From a checkpoint of a small transformer trained on Wikipedia: 104M tokens.
Each number is 500 + 50 x the weight over its row's rms, rounded and kept within 0 to 999. Layers, rows and columns count from 0. Numbers have three digits each. The size before them is the row's rms in percent of the matrix's.

# layer 5 MLP up, 448x160, rms 0.102, rows 252-278, columns 80-159
104:424482497512466403449499444527535500528544523466531573522479487521473515546430539506486561541448485541557519521528444490400517460501510597460520561619435305529555451558514617546552586496475584409481457478581512507451440484516490540547535534
095:318409452503551465500437630466473371609524492512523479568509481508433457512564451575550462463538461433541496526554476454478473509466501475507489498478538480513515545479521503494536469392468542502548504578506518518534560474509524419522523457
107:592562545480500532473551493625502459577587464440487431570483490388486479495553463445570531554455375551465533442513609520483532536458547488499472539516566525444491605501482495480502540494614509433512453536531475493546485503518469493448395601
092:453524515457558592543501557459524527471572461523486418521581557455597520450541592464374558432545450513567532516513536391467531555440499513445454596566499513551535508534499484520496383540558531539538468526481459499499479504486510529487487537
098:485407477562493492530571458453572448495419419467472477392428496417525531548557510522484388483547479501616521482392455497494496507440479522531554545419479558463497449545522542485524499526603517587473542471423541564435533584505475474552543454
106:540522479434528543566472443391547531495520417524540501498527524523517549478507522466524586513506564413526468449498381423504496449518515538464462578470491453592541549522537397530540541460436474505517562354602401500477506510474516552529479455
107:524468461493508533506446474524522454553502481420485512557518521523521429482506536577519550506528466509493527454513486500474497457484567471534518524613359570523583562495539434442424509431531522450485556425524575554485534481530459506449515484
102:493489458412476525487514545484576513466482528424434501539515484490497425534537484443561526502471494533486503397533420504577523503536522431486481502535437434464482514547471511495459458431551445501458515542514375507523508487465519578472464607
087:521444414495570531462474445490542504521507501476527466516476512522456486536414448565500555518419494584431535534328531430593541517505564502429516527468487499552518521533354429447517519434500461519584444485511515518447524540538528452453496532
106:553469495474537509580515480462472464505459350499521484607323492534502560479463659499545590458492507566486561457534533501485482531422500506552448532451591529440476484497509503535490507495439473570503610483521402510523504554523654538480475467
112:511523520495509465520503441506516484487492559487509517485482533558487436448566461470486399464467503490463614510499613599450459588499568495489559498507562427504443536474454501445543606490493462441438461503450489550412550468513406455494494550
104:490544507483469650589453410474431463476498479436604469563466498504438475399424573472421526582545512499521453504513495489466472537524512506501565465421495532546557443466469576544566484482464508413493481497404579530476486515550509400487570625
094:521399471450426532468463463526410510500553562500520446585452537480521440523480593511447402569457472386539532452478522543498535607503454489567554566547486458501521463490499431508574438472500492514484522486462521465486578590503493564409485577
107:542497493535549522465432535500559511460500553538507477389561401518501456517492537558508555517514490521388489447516589509539463490576539445535463476425446488459549589618521445531467535432523521469552479495451557425504489501432510532497545514
086:600572446446504538481396484495507528541407465480508601438585571421516536484430387446498451506514523426528388398509506512452536490480491433544517480536511581411505498486489492564476473630517477493515490518542467441516491399477554504496458553
104:558490521517443552548430487526559425579500510478483559511466506514500450416500524422547472579454565498507434468496494480446503431446489449559433516614541521540461533465498450497502552482558425412530579462600620429507466488501445573488560450
099:540538493496518555471496483515529557498485629505500519430512406537514491609495496600532507543420502557490541498495610463536566501489476533512563386580542460486531537553520514452517483509490439568519537413431578497433468405423412476568507592
105:524506500540488408496382558505488504441479553481486463538541543428478552506522502518432507462524556570603563524507648481415491578626502491445559474544566441519455460514516530391545503552518512605482439532522409545451507539455468537393507481
096:551511488580478496502525570624555495485553414374550536580501483431496525493487558436497403516523474463511504511481583501445562543465492512523474470447453585514452531469524587486488525505481463533533493505394456532541423520611533504455531496
090:514427490565514404494522493561445546533403534537436535465457407483504424443560529453452444570505451488579498583491511558492558550517484458410550445510499540446449453508423433525398479486556438520458449515489483542463621494444424509568567560
100:472495546513573528564541527471483491492521458502499587532531462489464557453452559472495508573536514484426402480460501477375549489528488449564459501411492588561520479476515453432412519486575502437522532434472508511554540539459458537471491506
108:549513485476600510474504529484570496598451434502426590545538597509496526529610517497592396492561564553546530532460492499536503504541487502481532541509499460432554537504480517478470456600405536541587553515533469452655413499521482509504424435
104:448583516430554487494420454484435498472544504532504481502511492465523488544562515462519513585546559477453525507474517406404522502505509458513434461406442449539496455469469474478555493458374463395514456434490606519502489519481487566576571508
094:503516552565509444489536535566437322407489486474484470493513459593509450520519522569539544522392500434371481552432447529507467519451511568610470500479540457579526482494521486536504466480565506538549401422486573548483512422548527584534529590
108:458543511293439512465507502497463485498551563510478520517550484524503512493494471416544596512522529488488514535440515553594413465525515578470434588519497567407572548541503494460537510436580472478529498517527608494501636513442410594513516535
096:435465523554494410508492467565546475563566453503506453549516457520477473472479508555502524540535568646357533475538425504446422584521557494528471591478404550452488607453474540505553464601523456550481551511469441469468507527505549474518446459
084:551568543559549643513452554553518493516486441506539557500426521427434576487449506402534612585459578557537468450560430562467500574506553476521503437500471478417540546495528434555426601505588407487509537521513533466492494503525573503486492388
# layer 5 MLP down (transposed), 448x160, rms 0.0988, rows 252-278, columns 80-159
107:545526523488487612460446550525390553520463518429463468524463442500549521440456530459448593493523491588480377470409533465595485571460499467506526502494514642462507575515502391505483489533541407554560527457446499506533481552497435488455536487
097:486538491481564493505422494452512464493435619586555478523553432538562590482515558533490523468597560495517501481526459532535535551562486486610552476506564504450477506483396388518464478560497505454468485483444534537644470507470552535480532414
103:510480483562484460541450451558462511521503382569526538535476541482507445524442552461460489422565502472391463517491548561508472449484485461520602539508461480518529478402497467515510491422511582449537467473447533485566500468479442501369483494
096:510507516483564551588498502529464571510517414500445457457541525431468474542539467514543358528387535568607444631488523556492495500488489500547503547558490614543413514439564447553478543550464473431484415582461535580474654539516527457459438533
097:676505495584551430448454495428519558449535557541525565524429512497527409508541539539376516477471519432520467487396509554496528504438481572501489535517469481464506452462463495503502516495430553459521494480536493540385555462477485440621533526
106:558480505451499511432542523525550559497528480566586464509479499563475499569574457502498478506618472566465500465491482500530573545483439478488492608518502580573527503552500420580546515532373471487475526539542455423523492549637432588533602462
108:534529515544522502473561462495488483497421434562498526489485513526497552597472602484482597468507506560515548405528511544522512551601478455469478567484589585495603530522543463506498508434540563441563452537462530488508514544509479543600544563
099:610442524515626538587576487519534511496538461565490590442646529515478536466423448426475464598469439460520627507500518451524527527491481549476534512465514516454491526562543491394494594609552542586542572491516589493573493444477468471460502458
078:554495521462415521525474447448501489416624550506521480532468506514643484431497476494522585519504524503504492372545497517573477412437534522450531476546507466593574467498642523536490518452552517498425435491536611427427504471540500492502584488
102:619569555460456510605450418506546527545552592452518491561528493415430485574489543495501474449431480392432492503474446464458457514530522500471494465436528505439555586570512524575452438457434548454495446537580490666464461423523533534489537475
109:472510489533555534506482414498535450452543479491519541540540488479534486501513569448520508480529543505398497624542499484528474447438377409443478558474463548513608535445576521450489457553535542601582472458542580454561465564438574561431509452
103:528516503540509453481493466494400428482503526557548566535447545637559505461489518489482521541517485404461570545445512513506487564618613501447468550426437579423558553408491538476506632508527438518496510451451445606535597571525468468443509475
095:503518451513464482526525500501520370487530492526452405496398488441528488496538439470519510474510548574485500499578474521464510450568404445469499444435465510515473516490502441521532556550455442500507540565454412481454535460563510479497480419
105:516544485522417448439592409485460505484502470636536508483443494516454517489564445358525495572513574460548512600475461498469466561562571536509529520500493505430558448489535513515568492410477496478548521540432532449580535453579462423521539554
091:527499501594457561587446532519490548574504540508441526494452514490474427502447536500475469493588527448561516467464440434516449511543535470512587461508556468459466430540558504522533530487487482475530566495561596485579399396539486581490519409
103:517530505538446372517545525478468467451515473572492517465428495472470485519502496506465505420472459501419549483438525529558547475524483412506464466587534465461571497589457482555551433434548515546480516477511433552483617485555496650657486414
098:468447485479499569533408516515506494472476448577459513503483489464467570539469461404496492649512540498526480483539540560563461565504539511462551541509463566508492460525499515475633395545494530521561525449496447529476551472543499458388505551
104:533524494551450495609487558538532532572485465505565506585537515589585520452452560525431497561501492536410512465469509467557539499509462506549498518457566504360503519629499405498465502573474458480523395486493470468546593436421474543456493602
097:568502566519488526493519557467410503479416537611485465462443504539567490540456517499449447490435588430520436583541548439496535467437524506505533430443537450550517463561463527529424494535462586452559497405491360517399561513622569494509477448
096:485461452564540493462600491467484494521519511549479535526477423489612409483550505499486523486487388531540508540473494552480454519560475553436449485565462490523536422393514480489451441525399489466600524459451491476517651570562551608484511524
104:495486513513477588467534541458565457545462533505500521411534481517482501416446546491438520562507449513513523418491424391396547519453516520515511357424453498510518495550448469568437400554511479447534455519447481468526570463512567480562503482
096:534509520437494490469466603494478436493448468466511520425515495585507526541580408459516433509404413479576539566494505531573517474536520465500550478489553390473516338454561475562524492562490491457506549511489524429550471539435435568605526442
106:512475514492591595534504558482570540507480582443450578547529492519462560420440635471411518512454494484542543543603511582548533375531520468500447445458462501453495461502478568475528484433535541519536438446405532539548451493444625476469505488
091:548508492390572514451440568411521446461481503507643403536428518537523586448509466546513492485479389481549409571438513593475446527575514503531537489493465621460508419538476522513483478419516508426511435532438502564475507550489461459477511563
108:564494525501443517435459465491493391490544492511516402429518469497456456599592531531552450540535432474497510409430556495471469544510528533450472504461545481557515441535474601487495492473494495416497485464486533552489554445485514518526559482
100:428525497536515404547506515474568450542559508516492416485494531491465496548482446470521482441570505503585585517558563442534465513499467518499469505495515511425564571518504538505478367585401528524469532469508469506490600446610567399535509363
081:519447483586355515458417515473591495495474471568499518501552509504575474452449542512433515440520452445455587559431599424545499530405439543490506573524516409486425521583522462487575455526433535450449438393471456512508500409517481500510511532
# layer 5 MLP gate, 448x160, rms 0.109, rows 253-279, columns 80-159
104:551471537484550525517579517480545531477460543490429567386479548602481491522467460435474449507469510541439496461447493471472551577529430517504431455555476492447427469545465509495421553605571487558466455500489475498474465468526435459485435594
108:540564538509552516569536518525498418496439518500488546488466496415473510412576506475563503514456439535401509495533464561507575520393506583526429538524496508516552495566346441438513435486512454522445451507626443458550487456463489475367490531
104:464435499487459468435590428442458517455530489448527487493556505544448493462479512459429477433472443508596480561478475466565503459531483495474492573504483409528494419547478488456618413444536478389502518535602594532479480539479430514479487438
109:424590508548575514587514475492543494516478515504464427483546467550444479516528451518492573485484472532493565601487458544460518443474423482539388402532463587558543475456451501545410515527487496568528525626584503410495532485446459529525540497
108:455480522574438553452394478536629526439503538500471449509459545496493414495450467544489483577436436536449516509511512496540555554562490502493496487473494525535458458601503487492466526580512522558505448520530453574444538500539403456384526546
103:478489560594525542571460495519531506501550549466463537537476460379478488428471478489553520598515505410514532497522486412488544600521475548508566560518483565498652412518474465463441516506444500536497534418567578501527527427501400544550562428
103:562559530565480499445475507496500542500536556444437521444550557424496558554503489519531529515484426524581571524523596498438469515457444520488439497403439584465392573489469474452432571598540555516591466461539527482441481498407501437551489423
076:494452433479550474521514441642572488537507544458430531452615539505395472498509465507437474560531471488426454510483499519518530492513503440438471518433433500505474430514258496515515535515496554486642554515560491459500515493534392452574471548
100:570521506498509543567449565432534457418506483533475530514433525453433414428459494546495547553547470452459380494424528431498459524461563457445466620531477589481455474513486458512520461528656406498542470515501489515599476519491449491561442409
107:545546503496450474548565533498570528462480517457506498502486454499492452527518470435481420499495475574453402450414598545452487497408549555507444431496490547416445542538475514539465536590538439517498626545430415530476505511520426527443561500
098:542562474446488581463428512489493443539499493463486477569488584498412480485512530551514493542561496592609526482492505434430531380374507416453480456474567485567526522471462446520421536624508491550557574466493496486551498515488498461386574421
097:529444511481539536453426454487424494434394462515449489505485556509518463672507479463459401518444508496568506573434499506553554525380404462493505573558597524516413508516475483481529518467446465584518475448423457499516479518454504548487491477
097:485464518467602508436530456455532558532469517450441460417548551498468440608488484571465498504559522529483546467447554508468433621487414536495433512468472376455507590506524558529518561474510586553474453505505535460507465408528540503483397440
103:466467529548553432474438625536525504436464521510459469465457531575465504574550529493454498561424426525491474578450594476551507581509383489414420495539516445474517508556457613504478551437465504508544507521500582522476440552413479516521515478
100:512501567440493382554497492537525514405518418521479376489533506546466520598415499477546486463479484529356521504440567476573483480458476499492532514453537453485580491577531468499580491477433525512486534504507374565473558441512493496638416467
100:515441553505563441545483468478468458524493552451356513508501452540408515557386512561490469606431410528420496485492502511539475444486435479475439526518490456482489602545461494555512528474516444581519402525564475430508480444520491453511509561
099:583490541568561455509447518489520451478460513487472391514555517392454511453572434488510553449575488550521551565441572492477517473519416440494529465534484473491560529528540455474446526575496500571461525552432512539483493488501571526475473421
096:431535500481561517476499408504421531444492465453449442520428552498461494507540542415538491555589443583502480523501476427441488502408482541508318527473468598446564492499484470497433481509637457553485583539566587397581532528449531499542502375
090:501453528533555398448520465498532567403507601455436549541486490471460417504506453521473452530471392501588461543450552443593536592464436525472480476559517477478424443490408468522531517509588434530525492517543504433441534496474443534536463525
095:460539484491573602531428460574553437565565548485451555514429500481411594511499451538568563587555497576534526571517486529527559498520449500547428462462585596453543529527475474491373504582495485595508486459444523465493530449518429569507508473
108:460511498461491508460530587550523470580510526420423409537512629546455431592560543511505551442493448519578431516476573451489561548534420524488446423527502461472450506476449584504447564531505507586553523489583486462534415535551550434528438507
103:511522546525408533607387512564531524533496511516469534453555528492440471468411481517448517572486494502388527484555384455513448577575547469498437578502504528444456441530469521498452524489551489563497563409595452434428522444499492453395419413
099:535465443474617498588483480484438498490517499540538566536443470538478503576481593487509469525580514397490508570518496400502585509546438617555537473506467453486449492466438510488480368522466441512581529457446478549461494548468520567480526520
115:571422475519581466537458498520481402513577503423504546519533518467443499561446524534420445434524416480515556529497432443546576455529432527495494448501522428488429375503524514509545483494543563490551569608440543578491473505451465505444491475
091:551540458482448467446546570437494533402444521516513561378472522536436487410405584545547477458531481453593418564432616478547557509601491458466374487527539445474489441451495453515437488446546480514559456500460502531529443550414464520490551465
093:445445492543525500479536433485457500507547584546554400550455506494486455543359434474439495584505441558495522526526595442556471516493421499481417588515500501498462534545451472427434527445478459450569422478468476532542570479515475522504570558
122:447417537446508484513539501443536494429490463472462404460494624540460430458521479526525523556520551430493469461436417465501475471580488519493461511499501501511606480475524537418562501538537573480425449528462544512411523572490423555455462402